Weights of a small GPT-style language model, trained from scratch on English Wikipedia.
Size: width 192, vocabulary 8192, 5.75M parameters.
Each number is 128 + 24 x the weight over its row's rms, rounded and kept within 0 to 255. Layers, rows and columns count from 0. Numbers have three digits each. The size before them is the row's rms in percent of the matrix's.

# q: layer 7 attention query, 192x192, rms 0.0761, rows 11-31,43-63, columns 96-191
# k: layer 7 attention key, 96x192, rms 0.0755, rows 11-31, columns 96-191
# v: layer 7 attention value, 96x192, rms 0.0738, rows 0-24, columns 96-191
# o: layer 7 attention output (transposed), 192x192, rms 0.229, rows 0-24,32-56, columns 96-191
q11 098:179140178105159125147150124157130117114166123148116099165114112094127144164094142127143143113066155156133129134098118153130104094125129123153120166148090164086153155136108117165117076125182141108093119129103112142111138077138149104131136099146122084116165104160125099094115137117164107166
q43 111:136142181064146118165163125156123113127171139148095081129147110106121140150121147134159108137105141138126106134081144139145120107130134135149134160144066139118153141125111110155118098130212130137160152125102113111104129080121141101135160125129117113106137113148173122107114130094175135165
k11 107:133167166125117130167159106141119134114104132148173132164136096106134172152146137136159132136096146117106096120084121121140148120143118117169105120157101133083161107107085100164166103135124148122079152133113112133115156100139158102123163122112103132135138101142165154104085166122139125159
q12 116:116139161129144125141152165142120089137145102100117157121136139180141128136138126118127142124121115157140112136063123155118120150147120122136167117122141124156135107162103147090138155147115115107148119127114127146086090156101093103096093136126147110152124155143120080153127118104155103114
q44 098:133153141126101126149135160124106088107151110070145155127110135170143146140152126142109136090105135145121115128062128175101113132143127114124154111119136137146133123151129166116118140146129159110151142110123124116104104138140116122085098123125157073133111150134123066153138115094175119097
k12 113:101153161146096118156148176087128106126145138116127118111142131137129093169102124169154136126104144126104130121070146157131124138148137134115176117130121113123108132132122146143144112167148102139132114135116104174122120130165098125096073152129141076135123156153090059150108126129142067106
q13 107:134140142147152177083076167156067130133145114134142132149085098100154146127166178145115131118091122112104068104118121136133140117118143153162133123133118101127120131144151139168145135082183129121158178124109116131105155141171102150137153076164150121141117130096094115123137092159121104126
q45 097:119145167151120179066043170112103083144141134133106134131113114091132141126124161148125160138090176124082067138106116106126178134102122141157146142120142092143131114134150135143142090105187151131166120133113143134120157152170137147153181114146117135136138125076099105141143097151116107130
k13 100:065094140152146167144079132128129112153128155117126090142115086089126168143115113139132098162104155089132116143139143112138098121141125154123143114136134065126164126158175100217141104104163147084153109111133155107153173155122124171175158145145098145118132128119063091123122179128121114127
q14 103:129120133139127125069129154157157114110142107112085126110114100146116130100118168134145105108121116176101128115140106131119119094147126123145113134141131126125124208113131078138124155097129121081112130120096128141118088147099103135135117121142116107110129093124160052122176145136120145137
q46 098:128144126144115133073107140182121130147139117125106122120124103137133157126160132153136116078119122122142122109137148121121110057132151112108075165120117098095140191132151108127088173119110101101140110118113136134119085162129109147121110134173155091117124125134129076145150150127134119111
k14 099:148137097149120097147142121156189140153085117084118150154121109133114166146132139179113095135147076136128145162073138096134130084152115089136122136126120084116158144130135114126084154110130111096165153112144138155115107111089143136123088125164146121103134093105141070140107158160140130124
q15 091:100166134138155119140113078076110120170148146126122151090111122141140139132108100148132075143113158138119129147137105117113149128121133137129143151103098132125127128127120121120126096109149137087145141144104155126127091160144181127159108106131144107172146117140143115149100126084123149139
q47 108:090137132125130131137110108068116120136175166117112127092129111127129126128126099171115092148113154142098129141144099148130125138110106116118182109125112132174130121122070100077094136122129126076159136129110151144152101153098120111169084121123135142162128140160162123110113090070109152121
k15 102:162144123121112150143117101100105112121180190138126145106126114152107098127087159136114136134134137175124151127106111120117145154093125158150148132127164104124124110136098143133099123149129124132090132074115162097101118128147111155140139134141163126141149094138145065132094087184115138099
q16 105:110138135170125123128126121158111106152134166102116097147110141123117181148081148158145146156152140187081129206128120130122102155092115161134125082144110103147106136107133108138138108126135140128180179136136121115150131098067115118139120113139142157098088122125129103077142110103142156145
q48 082:106159143121126123120119127157112129164127159126141129132114156105133152154117167142141166120128138159105156209123146096111138140084119166136127102102093106127117166126142146139155102118116158120163147144119114138137159115089140107109140126151125147075099116126085124079137106129117112183
k16 101:144122158101113122133082124176133102150098121156143138128128140103112142132076140115128196160131110128118136156130125110120128156158153133110175101106090153147135173103107150140098114100136129156132140140119138119122154138102122143132115124129112157095116129110113074106113104130108153190
q17 104:191151090101108091111136143133140078130133142118134115140124185139115156150165119165092149199145133100128115108124099146089139125078166107116099124110102145105172126130131111089124136138125069119102132139111115112107127141157178187106157132140183108112136092146169116138129090118152118112
q49 102:181088115110106109120115128105160086152141154111162146148152192130109125124133115113143152156121142140099121105145110166087134145063109093124143112122119166111171090123071129091144126104130097114097149153113089135099145146141145164121143130134161105129140119112164105147132110128126113120
k17 104:115165111107098125132144124071150132136153143122142093112132145134095091124100140155072139164132153124146149125126134134121141116124086128148088150137099070119149150140113127107123116160146138157151135111110100115138129101139127128071176156175154111123172165191135133125084102100171175130
q18 103:128138146151161137124133129107147154091142133163188146112114113120105160149110123147153123111143145119159159065147141147108166100063154133117110143136105122096158141155112082189134125148108140116140181120119161155159113114111135116098110110178143111150121088152147137105113137132130123133
q50 088:108112137180145130147132161107109130134130113119147120128084089124086117152132093110131123145122126124164150089153162156120123094084136113137136164121128152090113127132122091151145137124145189115131148107150169104165117148106132124138107134133135072138136111143112126115106105134123152144
k18 104:154151184162134141161150128087107155084096093166140142079128100126101137175105109106148130146129120123135134108161121163148125140103155134137128125094125121110113161157110124133144132132092145117127171078123166115146116118099078134106104141146134121139136101131117152149100126114154139161
q19 110:141095155166108090094110131159132153161118141117163132133103126142152119122123078156138133148078120172100170152124106078142119104122110146118098152158128145121118099148166122148107148130162179186153115134153153104064130176134141154142131176130086156133133132127127112143192123127135148118
q51 104:130098126134116114110100142171115137122095161094149136148091098132145128130135107137122120126088126163110157163128114120148120103135127113094099133170125169124117099145178146130108134152149177177146113121156116119091116159134166161119166151145111130111103186135144118078177100143124130114
k19 108:149114100167087107137136119118122114109084096105141096163131101113128095151132111095126088141135155125128152140148131121167125129169127097108145138145134135137103114123173143119118160133114177173113148079144159084076118171099141146159150169140103154147078142143119159112117081146092131127
q20 111:145147115100137142129151104083116098138121178132097136120127110138127139126112162133164160152124125118154107096106172115124171113121148090144104130116130124112131137134140147118138105177166115117114101102094165089107069097077140088158098139126102119135105117134125122172132160146162142116
q52 104:154163098112125125126125087100133104140122153122084140132116113098124093126135158131141122132150136105161098124098146127107183117135129089136112158109126120105127137152119151126154098178144114123095091129114135129136079079066165104140116159138070118148120129090127132185119162131168155118
k20 110:210155112086121101160155119138139094106141116150102126132120105123137091134143110169164148141142110103139094103109144096092122184138103107142154103128120115130119143117107145127151084142145107104082108129121123105117094089092131119134111124133089154173114102093117104167122157107199195120
q21 106:134154142099126115114119164078097098133107139170182097109139113151126114139153151098123153115116132136130109118156087093091147102125116143163159114100181086123106125097105121147110107136174140105161115090134148113179144109113140143105116121118128103152139140137119124162095101163136140130
q53 097:138141099128138129128098176108070122132084173145173134145153113171105113144135159106103164114115132145153076101157111105094124112132123087166179120103169075114129124125118112143118098150139121088120122106120142075153157112104096113134093109151147106140142176115114135163088093149149142134
k21 105:145119125166140130119081147118104137110122133136131163114148086139132126100119147143122109127088101121124119141144126120097155113148099114182154137141148087104120142115117128131119091133137089114108148129105147098102162116130080133158117107133146131129145114132127134156101164150111121142
q22 106:104121132160128130133143092136145160124146148090138180149110141121146094092106137136186124136172123106163151113164137150155119166142138108077144132111137178175128133112166129119153090112163143112111104144118115149089106072061131118135104103097141163142105114133140087133127114140142140127
q54 088:099113141144147120137147125167138155073133146119113184145132131133141126091100137159161122170160120108137149133150133137155111161104136100099105142106154163172132117099189155142137112119155140128094080149119125137091098095087120131156134136092164145162139114130107096135136111133141127139
k22 106:170183160127099128097143144147135154105115122124162160138135127115105118123109108127176135130150129109138106122142125127145130173131124081105123095131137145164111130137176171122106141123151132137096077127144091119127096094094131118154160139108121142127158137100096124139122120129097107142
q23 108:094115111126104092151127125143112121153098147112109141133131146115130134138144136114128122147148147107098104101129113145160173131145170113148175121182138116099157141138118128124169118138110127125121160121130134127136140123097150137092116137128146128152061149144111171125135138048124149135
q55 103:098124074117115091168125177134111106128096127113136136122111150106140130154117135101147130145144163098094113124129154127142174115120170111119168143175096132135185145134117084083141095156112093131145127136106122139142113140133155133133140113112147132153099126137124161095146143044104124158
k23 107:105087132118120149126132138106172133117125103135110099087130112186123115130128141083170129119140149109117170145134146148133098144109138131100128124166155127121154125094114139097142126151133093117134172141104158155099141102119155116137134133136154090166123127168140123110163146104094222116
q24 110:088097139133102144149109150070111120132127101106085116104148134123129110090104120109161140167130125141136085109117108159108120170111097175105127114137129134160137131123136145102112149106154173120107101109141133142127089110078098127153119129114106178140122117131175125139147121139115150152
q56 108:117094142154088122132117126068087116120133139091120129132131133130137093068103086092164117189114104138111097130114122156100105171136084140106139095135126150156118128114151135096103121123133177129142131101149104130100123105104115137139121143141111131156127153129171124136131115128111148132
k24 118:094093131148110147105095149139125142134128132122124146168147135132105068126095123116162105180105106165106121143101091160127113191124101160146096117137109126118141105133142130080122146175144147136078089135156104131114113123103132116130146145114111163103127161176134101140118093174111109127
q25 103:137086112131162122121146136096161143099177136146109100147127128122121113140116149144124172143166135102128114100139109101094127115159129092100105100113115114129091144168158134079109133188104144092153115173124119106091143084137126109085094135194136095146149184123118153135104148144153090157
q57 102:093138099134160110155128133117165140105177113163103073116140094107092110162124137153142161142157157087132124106170131080109144115152122137082107114109141089165097174147144115100092132160103118123152117175109128108109132104105121118095142121146125135125153180132126138140121151137140105151
k25 102:157160156122138097153122143143152148101173158137071124132123112136082138123151155142168144097101143140165090134141120096103163090099109126116109125122110173112118140141119124090097157141087139083140081125111098123135141117113108143138078143131127110147125169075100121160150118146140094121
q26 114:104091102121156103142182143122106108115139137124078132132162114099121164123156129130191136110132110175170094119129154134120097125166108135152159101148134120153184138117157122138114173110129081145112114156109139180112129115114135123119117123141111147131129153156109136095066090153106120135
q58 088:068110113117157090139181154115139101106140126148126138119153119100111155163158088138195103089145108156150129144157163120112119121162126150139124104128136125141154175120134111139135205101140077149128091172083137173121124125114124104088109130140102159119139144171091139084072110132099105129
k26 107:094122145113119116155142121127109114107130123114137135133147135125125182157152103152157095075112076186139122142138122130106114124112129147144128140144115126111141125169123124121064141142083129131097125169081146131100139127156162097132122143177025132140108115150122117139129107115108096176
q27 103:136116149100166153154148137137116130092117121114107140117128131109112131135146101152106140099131133133107108179138122123108140116134159114097130141126126123154133118156117091136132140139163142116148095171135134149152082128132144138153122144128157133120162126120114114160069125114150109129
q59 106:130104161128169117126147112155101139120114124136122124086136126123131106133141099174136122084133128117127117163147147101129138125156165149097122122115160123109137136131155122141125126112182127139157124166145123168127090125141176138151082165167157117095144121156090126151104153106142097109
k27 107:123123134111152121155146109117077100123141161101087101078077132115100175139172126123106113107165133129149107156149161152118171153140144118066107109125124118116140132121152118142149127135123135142122150146123120165114055093154195130116098164132100093114127112107119138148122135151120131106
q28 106:116136132114106083105192141102151157121089125096168099123105138153118123090127115100135108111155130120155137125131102124132103121094137104131133148097179102101068133104146137121169126103122084118144100143129082165093121143145127147108127143182104124142116090133121150120153140129123142160
q60 091:118174142098099082126178147122128133125105093093148125114135128158103119109116123108178106095153136135141117134102131147153099135123128133151119174115179130131101126107108127103150097142112108092155110159135115146094116118123129150104103162221100121136097115147126150107124150125155146137
k28 104:152151116082079085119139143122136149145112128086111113132157163116144129075146134120149136088108131100167131095139128119100129151144143104126118164103162147130158142129116139077119101122116106090135130124111097105115084141119162134119052121186138122156102115163169126117113126107102106128
q29 098:161116181157125148122141072160167196099125103146097081129141102132130112136125126162115139167130135093115081087133101143096105136105106103146158110157124076123143120123150133106117130120133095097119115152142086144146109105142154077129152124117137110137146147162123160136150088163126151132
q61 108:146097158127165129122148085151151181108108121126107133109117070128106125137106110134138144182120145134138098105133104169145108130103102067157135102166145084120121121144129146137142107116116093086137120155124098181129113141133142093106133123118140109163170131178109143103127088140103137144
k29 107:169102126091138137139121142096152176111152126125086132109130082091093155142111090124102123145111126131120102112131128151128088127094116099132138112093176127141163111136121115114143100106119148100094134152171126124151145150122141129166158071116132134159090088100138153153120093110094106113
q30 104:123121129184082133146119133134180111157108169116144153156144113090094157125100130131160143160126096152134161155102148078116125099126098121103157135124135142077127136147145126113095128136116111121140132124145143130115153186119071134140126153105140121102108121114101115154144130163075145121
q62 102:129127124159120156138092145108173115147098135137125133110137104065079151125134139120157128131132114143149163153120147065129134085133125154143147158133172133081097136124141159134147109112131118131134148107175146137116127193121081151111130172130127124102082136116104132166162144178118162105
k30 110:130127163167090155123103149152123149165077152128175107114165103091137135139119134134163108110105129146145117158127142097099160128149105108109129134126159108104136144111127135120140115138125154124166140082144128133136118195155103123089130148105128138117108127128148129154158126125153162111
q31 098:145131105138149130141130152124159156130152108079104130137096150099073064158113135128137093186102168140152161152095097151107161133119100115164148126126126138168101102091149077090139171123156119138116114142101092116125137157155119083110081103150130148133150142142136159132112122111089125143
q63 089:128143122156134124141169155156162153143130096163078110123144120099096091170111159152200100162139161085141160118124120118113168125144123169154121115114139121129131125120150109144117148117137071137132118116099087130131139138143118112105099138180132097111123102143133129126115132152106113145
k31 095:182103124158127168131159128121131101171132135117100130112103126131086168103135096173124075136130128107127160135105081129129131145157129132110121122142087109081145149113135150119109133089125114139136126139131116154129173135172110155159116081140123147141136165081183174144094110151102114175
v0 093:132097131134146144161145111130118148181136147108164143171135116156138106118107137094132148123100134143123146131124113149160173146183142122103113102119119113111181117153114086126108091097127167124171105151096090113117097127109109117187101126108080127177109104121125117107164074108143144107
o0 100:124148171122151166144063120112147125093157118126119133106135130100156124170123140183150121115105115080159103139128127136137121137126127092129151152120116134154093049119129124128136146137169184134151139127179142194082137104139114133092127097103165152089144148119097184165110119140152124141
o32 085:130132141155174160120135133195106167121117078183138111120107138075142151129147123143123130096162161107114141120172140135149127113128135190138127142151142152116161141153146105175116117105153144087117158097116142101174132132116139145117143120141113136129116123142170096126147143143115143113
v1 095:165118118069089097109143162105138129143106115111128132112114161135110137153149149156109121144093128130169112113112093176143130108130152125115142136143118134102130133148088142119113174132105141148163157099123144180163160136111139113145167167117131121141129083116143130119104128169145125098
o1 098:126105167146122164107113122181134143105117149104160165084156113115157138161100102126127144141168149151108102145110185095120125069114085126118078089122144139100081149133144125188140149121120156119106151141134112134129122167103158150152133129132061110089116126111098105132162116107107098165
o33 096:090140119169150109142131118108142143135133118132162109126140095169110134073152128137172136147100125125135143113163160137132103125117128146142120152101113099149147100112136123120150147102125136165134105115180168112130123144155109137048112111121146131107134180149095166105132150193155142134
v2 114:120170138101139148084151140155077128157111148123117144108122136153088115153091112099122110140151128135135133094097121144122163130088057155140146115188160108150122107118155130109101135100170135127105111126113106132086082125109132144179143131135125138123128124140090137131136165187105124105
o2 088:133138124138121131140128129105130152085151129143112120134160164158141179134157116138061065097121173117158148108128165141120132123143121132084124123146146149149109112103109111154107121124116109128103175092106126126155125085114126115159138126086107102116131142093159101113132094135135187110
o34 122:154119124108123144137149106124116102147096161162148135094130110134161134156168152120144148110137084129123155141186129117116125115133168126141132104099092085065159137169107121105162120137122119130150152130099135131171161136173111140049096094166167103087115140168168145149112125113116104095
v3 097:100125134102112105118106127117126115139133143111141125139111118114123137133146148134120134106110111113119119121127104127119157128180127145125090089124098142130153138114176144131139132195148075168164164124140134167095125146096148102127149108141110187143149138125131167106127118144162084121
o3 102:136154122151127122168091119161141112094111134096160113097117140139142102132176097110104138118125137133132141106123180151114111145121151087115102141130117125086143123140151095107098130164071110134119128116096135100175122117095090171141132113146106121100123095117164132165167113110091157122
o35 081:123115139136164140087115122142123132124156112155108144181142139163117168115116160134096109154155124105129128152095131139146120146146096135140169113115173158142129123117087114113135139094124164138085149132118132111137176119104117129139126102144193113128138145094163108124153127130098126145
v4 098:137121148108147158166166114112093160147089119092159138155140135157089142146121119142115155105101140147094148102110137111110106144120076121172131101144138180147122126120161153149151146122094106123102137130129156154164126178117111148118162080129099150138135077121123140121114149115132121146
o4 103:150119128147125096132106144117124126109107175131135150155059139135107138121081102126117070116130110110105141075149146098142137126154139106112114168109111090103096107101146074129134156160136101184131138122103125109133123081157131159156161183100165113116123103121141099135164156150110119110
o36 087:101144103126117104149162157127131124158142139154120110081178193108139118142178100080140095155108135101112134157104171148110142133160105151141113109107149153144136098102152141126098134100135141133182120116168112152108157112139103107106113165148107111054107158105109156127122100124147135122
v5 096:144124117134147099115133115167129171143104133128074143145105157146135107144138113114109155107149117153100124138118078104122148082071129133189161142133160130106123059177134109156148124119152115118132146084117134053175104121120122067140133141131139138132175146133115148118119133088143130124
o5 097:109135153092134153148076123143101150145084115105159141092135144112146147095114115140130185129107098149095119121114146092195152140156126105142099143142125130140088146139109164106129071147178153123156132175141107134132113160114117160133128094140131127107103116142097077123104097151092142096
o37 087:146113135149130151130132111130132112109153183131115129164150087124124083146100167097165102109121160118117152123129125087100142121150105140153128145143137144107131144076152166108128082141119120153174123171110133158115143147152071138083151145135143107125093121089083160078120141095171144129
v6 103:092201150160113130103133137112135122120156133120156147132164134126130117069150120101137134138112110126093091087122147099128173120157128138173092122099130129127122144122077139133115150164121165116139096108098157125172113116132134106173106122122120128126138092113112137126121106129149139157
o6 092:106127151115112098170114152151080137121082138078122131151107138118128143103138138126094082155130085138143156146132148129114120107108114124133050166159104094148138137104127070157124130120100076141124157129135117138126155166151151117117117091113118118128138168125091100068134147121118101144
o38 097:152106127134150158104096134141141126141129109130166105145094151124161144138143109143122139120100171138156147141133104110148117129133148121075191115155136195161119107121138156132084127131139119135114117107127118128103111113107139141152157111121154129130142170116198119118141070140101137102
v7 101:185106124120145157122109139120087108155103131159106098109110123138099120133143150095106103077122125110184118128125121164087123149128128128148170144154125099136132180127121132144102099119124150162126132095179080116133113137098093147132162150090117111132194170085134131113198115122146046148
o7 098:131104120114112101146127109148143119139116116123153082135103114103130083109167090154162123088132148126128123131139130114140041119148109094156150138110119111140184151128149084107137161109108094132180132161176164157127158144098144114142150150142118129093133119145109133164140131111137111121
o39 093:113131155119124113134174147116128158119107107147152129131171124142159132142124185139142117105118102131106138154166098116131130130099130144121093162120117165120168148122105144160100131103112107093088149148103103149165115126154153168101133105172157125135112090133140160106091105146122141109
v8 097:154107123116155131177090145088154124110100107122124156118059142120121138095108139144108129139130148173133111091119131130121139128135161126145129106161152130143136110156113143114099118135099148132135149111143156095117142120162137180094146155100143112118103122104111159210126125126117108147
o8 095:124132163118094078106157129119105138164105144101123122126139089157190117145152107151116125163148117117114112140103168094143102151175149112140183117109128138117105145119123102131129163098142076143121166147137136122104097163125092127148118157088083142145096149152132114130125096121063119136
o40 083:145120092136115129137118123148146128123148103125128120084123030101130078188094154120103170180143107120135132122128111125117138144115112164089121144168117130092103158141168140111142113115135111106144121086133177137125115151137142107144175116104119120123141155096145116124163142171138127108
v9 090:114108141155117101137145140091132106115123138137131152126095126107145146073124127130152096132146158112152104143114147128089112104113130144105172118118102121155142103098166081123113131120148105128154109099122106136163156186067183136096151157099062139125143113183113149137094115143124119124
o9 088:162126126158158146140120124161093131097124110148114110142121142127109144164132234054101153146151130095148108110130111135149090162127140178160136139112152111121145141109109155123136064127106145131124156125126174150110116115166131127112155115159127081103106124132159125116157153149164104138
o41 089:100176101120095152138098122128169143114131083127143150119087052120141122131141099125102156120093098158154150146100134119140145116096106094112102160122129153152121141141117104118143164112102134113091152126141159091099158153167114143142118093151140127092122151119098155105095133149132147139
v10 095:139078156116074143189140148083123129104177127088184179092140133175146120124102128105131122109149094119149113088100151092103135166163130180150102133094126133151140115118113117099149145148165117158092118101101159132107155096109129126083094146092122150129143113105137155155129157188137122124
o10 085:134140107092111130122086165158124101131132122140178143094123111126128123138174108133108172099135145123161091099127137140139149107137145051109143136175109133110115150119096124159148061138118087079131136097101114148142147131120171156139142134142089124153147181145157141118138150074110099138
o42 090:123178105112133142101117136102142155155132124130112128085060081102121153144146135155069115136117144100130134131116133138172142169106125149095150143109103129101095155149160103139116112111099134133153100138151152152115149176155118128118129083155148117139132074164065079106158110155103144154
v11 096:154113120132112186110132129145137144113172140184104116117148159103111130108161144128076149123156140099140104119122134098115088115166137103109111102155125113145105113139129137109122139138115092128148157120144147081159107114149157122145123146096127147117165084153109123108155098185143137119
o11 094:157184121136115136114128126193129128142079121100185136112129160179126107100142104115151104124104090150136104166115122089143150143155135108110112118146165120174154142138106125121171119128138129144100104139109105117117126149143117120143114113140153077162122136070160121153142141152125134106
o43 095:093101134106162093146170125125087115121133117104149107100138126119125150161114116123125140094156101136135120141121115150163089139123180166089096101130138150143169121128130127139115129131146153127087127148082122144085075108104122119168156091140119168140155116167088099118184125090118081148
v12 103:138173132147130139149146119086128131148159125137152091102152151126106150110164240090165080174153125116106085140110122123118104148109152123128156096143095091126103146137123138157141162131116132146123128112118138132104123132130115161095103093124089082083130134154122126093110137118166128133
o12 098:136129158166142132095100107139118135117103123139133141101120167128138133125103119127082136134128141153111078128200111151137106131121141141122121127127170126138183112127130131125101099117120110114108150085153107111157144117123107075119147141075141104115097112149095148118165130147145140107
o44 093:103092089108109104141150124190121144079121108126119103140132088121147111140077121166067166093103128127125146152136156090144132135142141152110090124161176181160119133111128145118126137122122182138100090147090115130150099159123160141168152122131127154119133144107111132113133122125073130108
v13 095:120130126134122108126094153107113120145128138123126126144145099145125102120110174125125098137123107170188157157163130114109163113175144087132109158162126168135156083099163154086111150095176120143091130146143129075156131101134153144144136161133099128095120079104149178110118177074098136123
o13 094:164166132167155123116153129112107098144138151147100131154100166166161141134145143146096111098099129127124071121083112096115118116118173166146141132137121103117118119117121127134082110157049151149139150142125163104142118164120084101118088107085181098173146147158144108123113113147093113110
o45 098:093137152063149125144082095152162111134153097112106123114153116144114129129125111132130176124184143096094096159106120152146137120142137107137128129130121134143128174126102179153152132149125086126137091134088117171121118145133162116101111142122134156100175103140113170087122128128128108147
v14 096:116126102112139136154111099176128088144132114136107141170119111128122094143168132103158129158105129141146119092108111151137138164090118156128122129116129156090121141135070181094140094131146138155140121114141150127165147086149141115117132147121117113141126100187128128086123111133120086124
o14 098:112110153113148131190102145101093135149103101142142106084129171121121138139126126144093128142107144104090114114184137095152167130144126112134171100129124082140147136121133154113117125146167109134166124098154112137108125159137132162129150133094110125120143159119109145111129160118131117157
o46 094:155096149160114134106109133127135135099141151118167119115131091156153102130112094099164130141130169152145105114125132157125090133127158114108125131143037081104109129152147120175151169178122184127075141135091132122118139176103117095149132116140131112129132134174105099157102127146138162075
v15 091:106126098141150186148099142116097122138092097135136133156123093182119126129144130151121174119121118093121125160121146139094143127126124084117132090104198126130118085117136174111067128125136142122149141153148127155110122091106121081147123110154125147116148184103118089139074154114117119127
o15 094:125123158138091138167096160112154141146096139122156116140099144087109148139134110136090135216116127132152097127128104133140123152105130127084187147102122170086118103152139124123133083131098075120082092132115135105116111135212158117143179120151134111165128127109159121150150147113127150108
o47 084:121090161118126123128129116134144137128116141136120119133175129125145131135095176155144120150149126156139166115119113135123136117154117137127073135134069124089133148130141125153153149148127165153138118113167136126169151112125127171073114106148167178127148107096100177132153109132132127127
v16 096:131103110139129118113141129091148099131149122107127113183123115091124162118111118143134115145120117101130141150125106137074140122163141157139109148112123180162119142181106138131123177102084088146123083136123127151127138090129157135129132103099130113095071106115161115118157141112160122113
o16 087:118135126080143130150144132096133115112093189148129120121127096092111131164109138157127177116152148105130131143103124133108132151104125144109110124118175108111134156077112097120122077127186133114102134126103098127172102099179139136126139134127105143136132099116130131110116128161138093158
o48 090:121108125152152157142091122109140121116120116149123127122095167141133106108146114110110091139101126124137102102100142140105117162126143110119148141139084133178141135178101141114119107141143097091151152123135173138159108132073184106124100116126169106098155108137110086148101100114148187113
v17 092:157146122122120117135129130116164120147111131086112107140115129125156103141127109149140098092116108122135147140154110146146111117166106164110147125104116107133114065107141102101120107124123103116128120132168116101142147069136130127141071106131145149139138128152135152128152085139141149165
o17 097:109149116121122114110120106120083147159135146105096133130111126143177124103099146123124127162109126157127177146140159099115150147150103136139096120106134130137112156109145130130098146143160126162131100096109116123162162110122129121145127103163168119086141129078149110135097121133097135143
o49 085:125110117107171109131138100117122147084161104207140093107100124134113113123130133121127142134114169116093176121127149137139117175126131121156144167139178150148104153138110149184138119094150185130134138137117156129125154158111106142155121127098126135172142089117106151131124113134124132156
v18 095:074155177120115103122118116123130106103144132128111109087142107164128153156114145131138041162104127116145173141136156100152121095130146119133123139104139101128087102121091135106096127125142117143163122095170115109144074107068106190111147116133099148102118121115109132152131153133167160119
o18 100:159091154178141206146119140186137151117115145149134107153102118133160117140083159123115096101092135131123119120135103130129139174133158095090133136130123134165101087122152103150130121132096132130125128120121118126113130100104088107178118152135145138153113166121090162147128129134140128150
o50 091:118109125107144090109165121086132153141125118122135171089116124113149105103099094140128132148125132153117164109127109129128117161132096149151153103147074130117148163160137171111112093156095123143085112130105149157142196103157160131109124094126154114110147106155170115138089098110091131136
v19 101:118070131107150133103185124108154143126114127129122100127112135152097142132117130133163163109103138156163095106174137127097134122127086148108101141136103117175114084097141121177141124128112131125115150140137091148147148119093120138150145141162124122096152077116165095117139142123126118143
o19 089:139094132140128121145091148150148127142107119120125120129074169147110118080149137150095158114135105137113129158115140151138110142083097174143096104114156150134112125158096094100100115132146188157127140113114161138139107144172109101140104098120157156107114123083087116136176108152120126100
o51 094:107119130122109115133144126113067117160149099114156109118100085107101125126147146108118101116159143111112166143136138125135102142151147172134168153154082122127143165141108137124079136121130121122156103102096138128117118152125151163132139127109098138152118120163189127090093134128121154128
v20 097:147127124171173129152120138170105174169129119132131120098136142149159128130132087140132108138094140141137131131129136138142129165097098091123076086138103096065113150125151143142094111141116086156088100124147138122106154139108118176158109137114137082122105109134116159122115106110159145151
o20 092:139126092149128143156180108131149138085117119163159141129108092082070167136106171101112090085097074121128140103133144135161119115114156120125148194144121166147124142136081124139185113116138138140123145104110114135108115122129124103158149107115132077129128133127152116118112145132105104111
o52 092:126141151142120127115113117062171127127121130137097120139109151139097112123145114129194155123140157120124155119134126126138153091160106186137188149129163133109143133123111142102121153105131136087150133117124095120143126122145099145102080111114104157096133108108122136159181164142140153162
v21 100:142145092126147148128130129148119123150134101140135100118132136162123149168094123150133090131159129138128174088153133116127132131126132090131125175125159123114113064167132096095098130136129125085131123107127099121104139112132116127122126125172119092111123077118117113119130134121139140147
o21 089:111159160168105153170150134104116103112121148169104146111104108137141113132114113108130143147066123141112138131121119121139104148141110159116157164128134135193130124089137067166129127119158175143133122137143159132150079113105116137159115111102097177096147120151169098092163173132123129136
o53 096:138094168106102099120114150069117121130111148099115165183118140142142121082130151112167100152148090110109138118111141117130131154115117126133127137160092116118112153144141123101166136127141149191133095117144120193081168129153111126127130088117076165114126151158118127127135156107114089118
v22 103:149121189114106156148124129144116161126127130097150082129135146102142104170167100132140115129105179111180137109116096143114130126110102154096130125134118149124105127169161131144133107092171101096104125111161161134104133113111136116119170132147095104123134117131118145168116129134088170129
o22 081:065144148120131098125156155114132132110135085157165135157116148127106096122127147148155113116145120049108144141096167139111127151149126126127141099120181133140162126137162156114118178133155126113153112084117063113107127146129109122127120122128166150087112181108094133120135149083142121097
o54 112:131129111140129116191155129149125127117174118078122178084139160168112141098141164183104130130143068125108132156145115137112120144107137085132102112159134127118120140134101098051144160101088108123140145178115122130115149096124111138127094099134137142143125121137132133083144153103160111152
v23 097:111122098122133061157131138174129131149139156136154133145133136145099138148170128081113136106151148181142147082131197134079108118114104117136148149114121124137131108119141105112116146134147159127082161137126108107103106148132096120147159102159149117109119124143085103128134155148139120121
o23 083:135180109136139165140090129108120154154122100126127109101098123103144096134115112080115125180106157111065081101145090162173145138086131112093095153150147118149123139158137165133196155115126154109153128102147156134140161142108114136108117142136105170135129144188107126106139128126160138106
o55 098:147091148136110149117131105103124103150125137152139124109106133102108115127118107149139108197108083106104168136133109131124121134140135144156140129131102135074124100116127155133146117140157100122171123158177139107128091126176164152126176122108110108090118147102163157165140122131093110136
v24 092:098120142099150086139147191115097099103115116133159139109136130162108131091113169101137148108148149108128119129132077088058149145134128094155161107132091145105140131118119122140149139102103129094141142145151133168164135134098133135095149129112163125143117154118158151098145089140088117149
o24 095:121113116150100155123142080148191152152099108113177142163081145127084116095138123112125096104135146158153098097113160139156099137160144102131136162120126166150119144155152137137147166126077139177150159104111130100116159152147129129144106109091115112098072133128121139134128155092138129069
o56 085:140130128115108170114083115154146143099165115135116166127091112122168122127164123148144132183148124169090091116128168112138161141143147116106112085124150125127099139167192146164141096167182132158153105111137090099116092107083155075124135145144154164122132114132160090129141134177104114101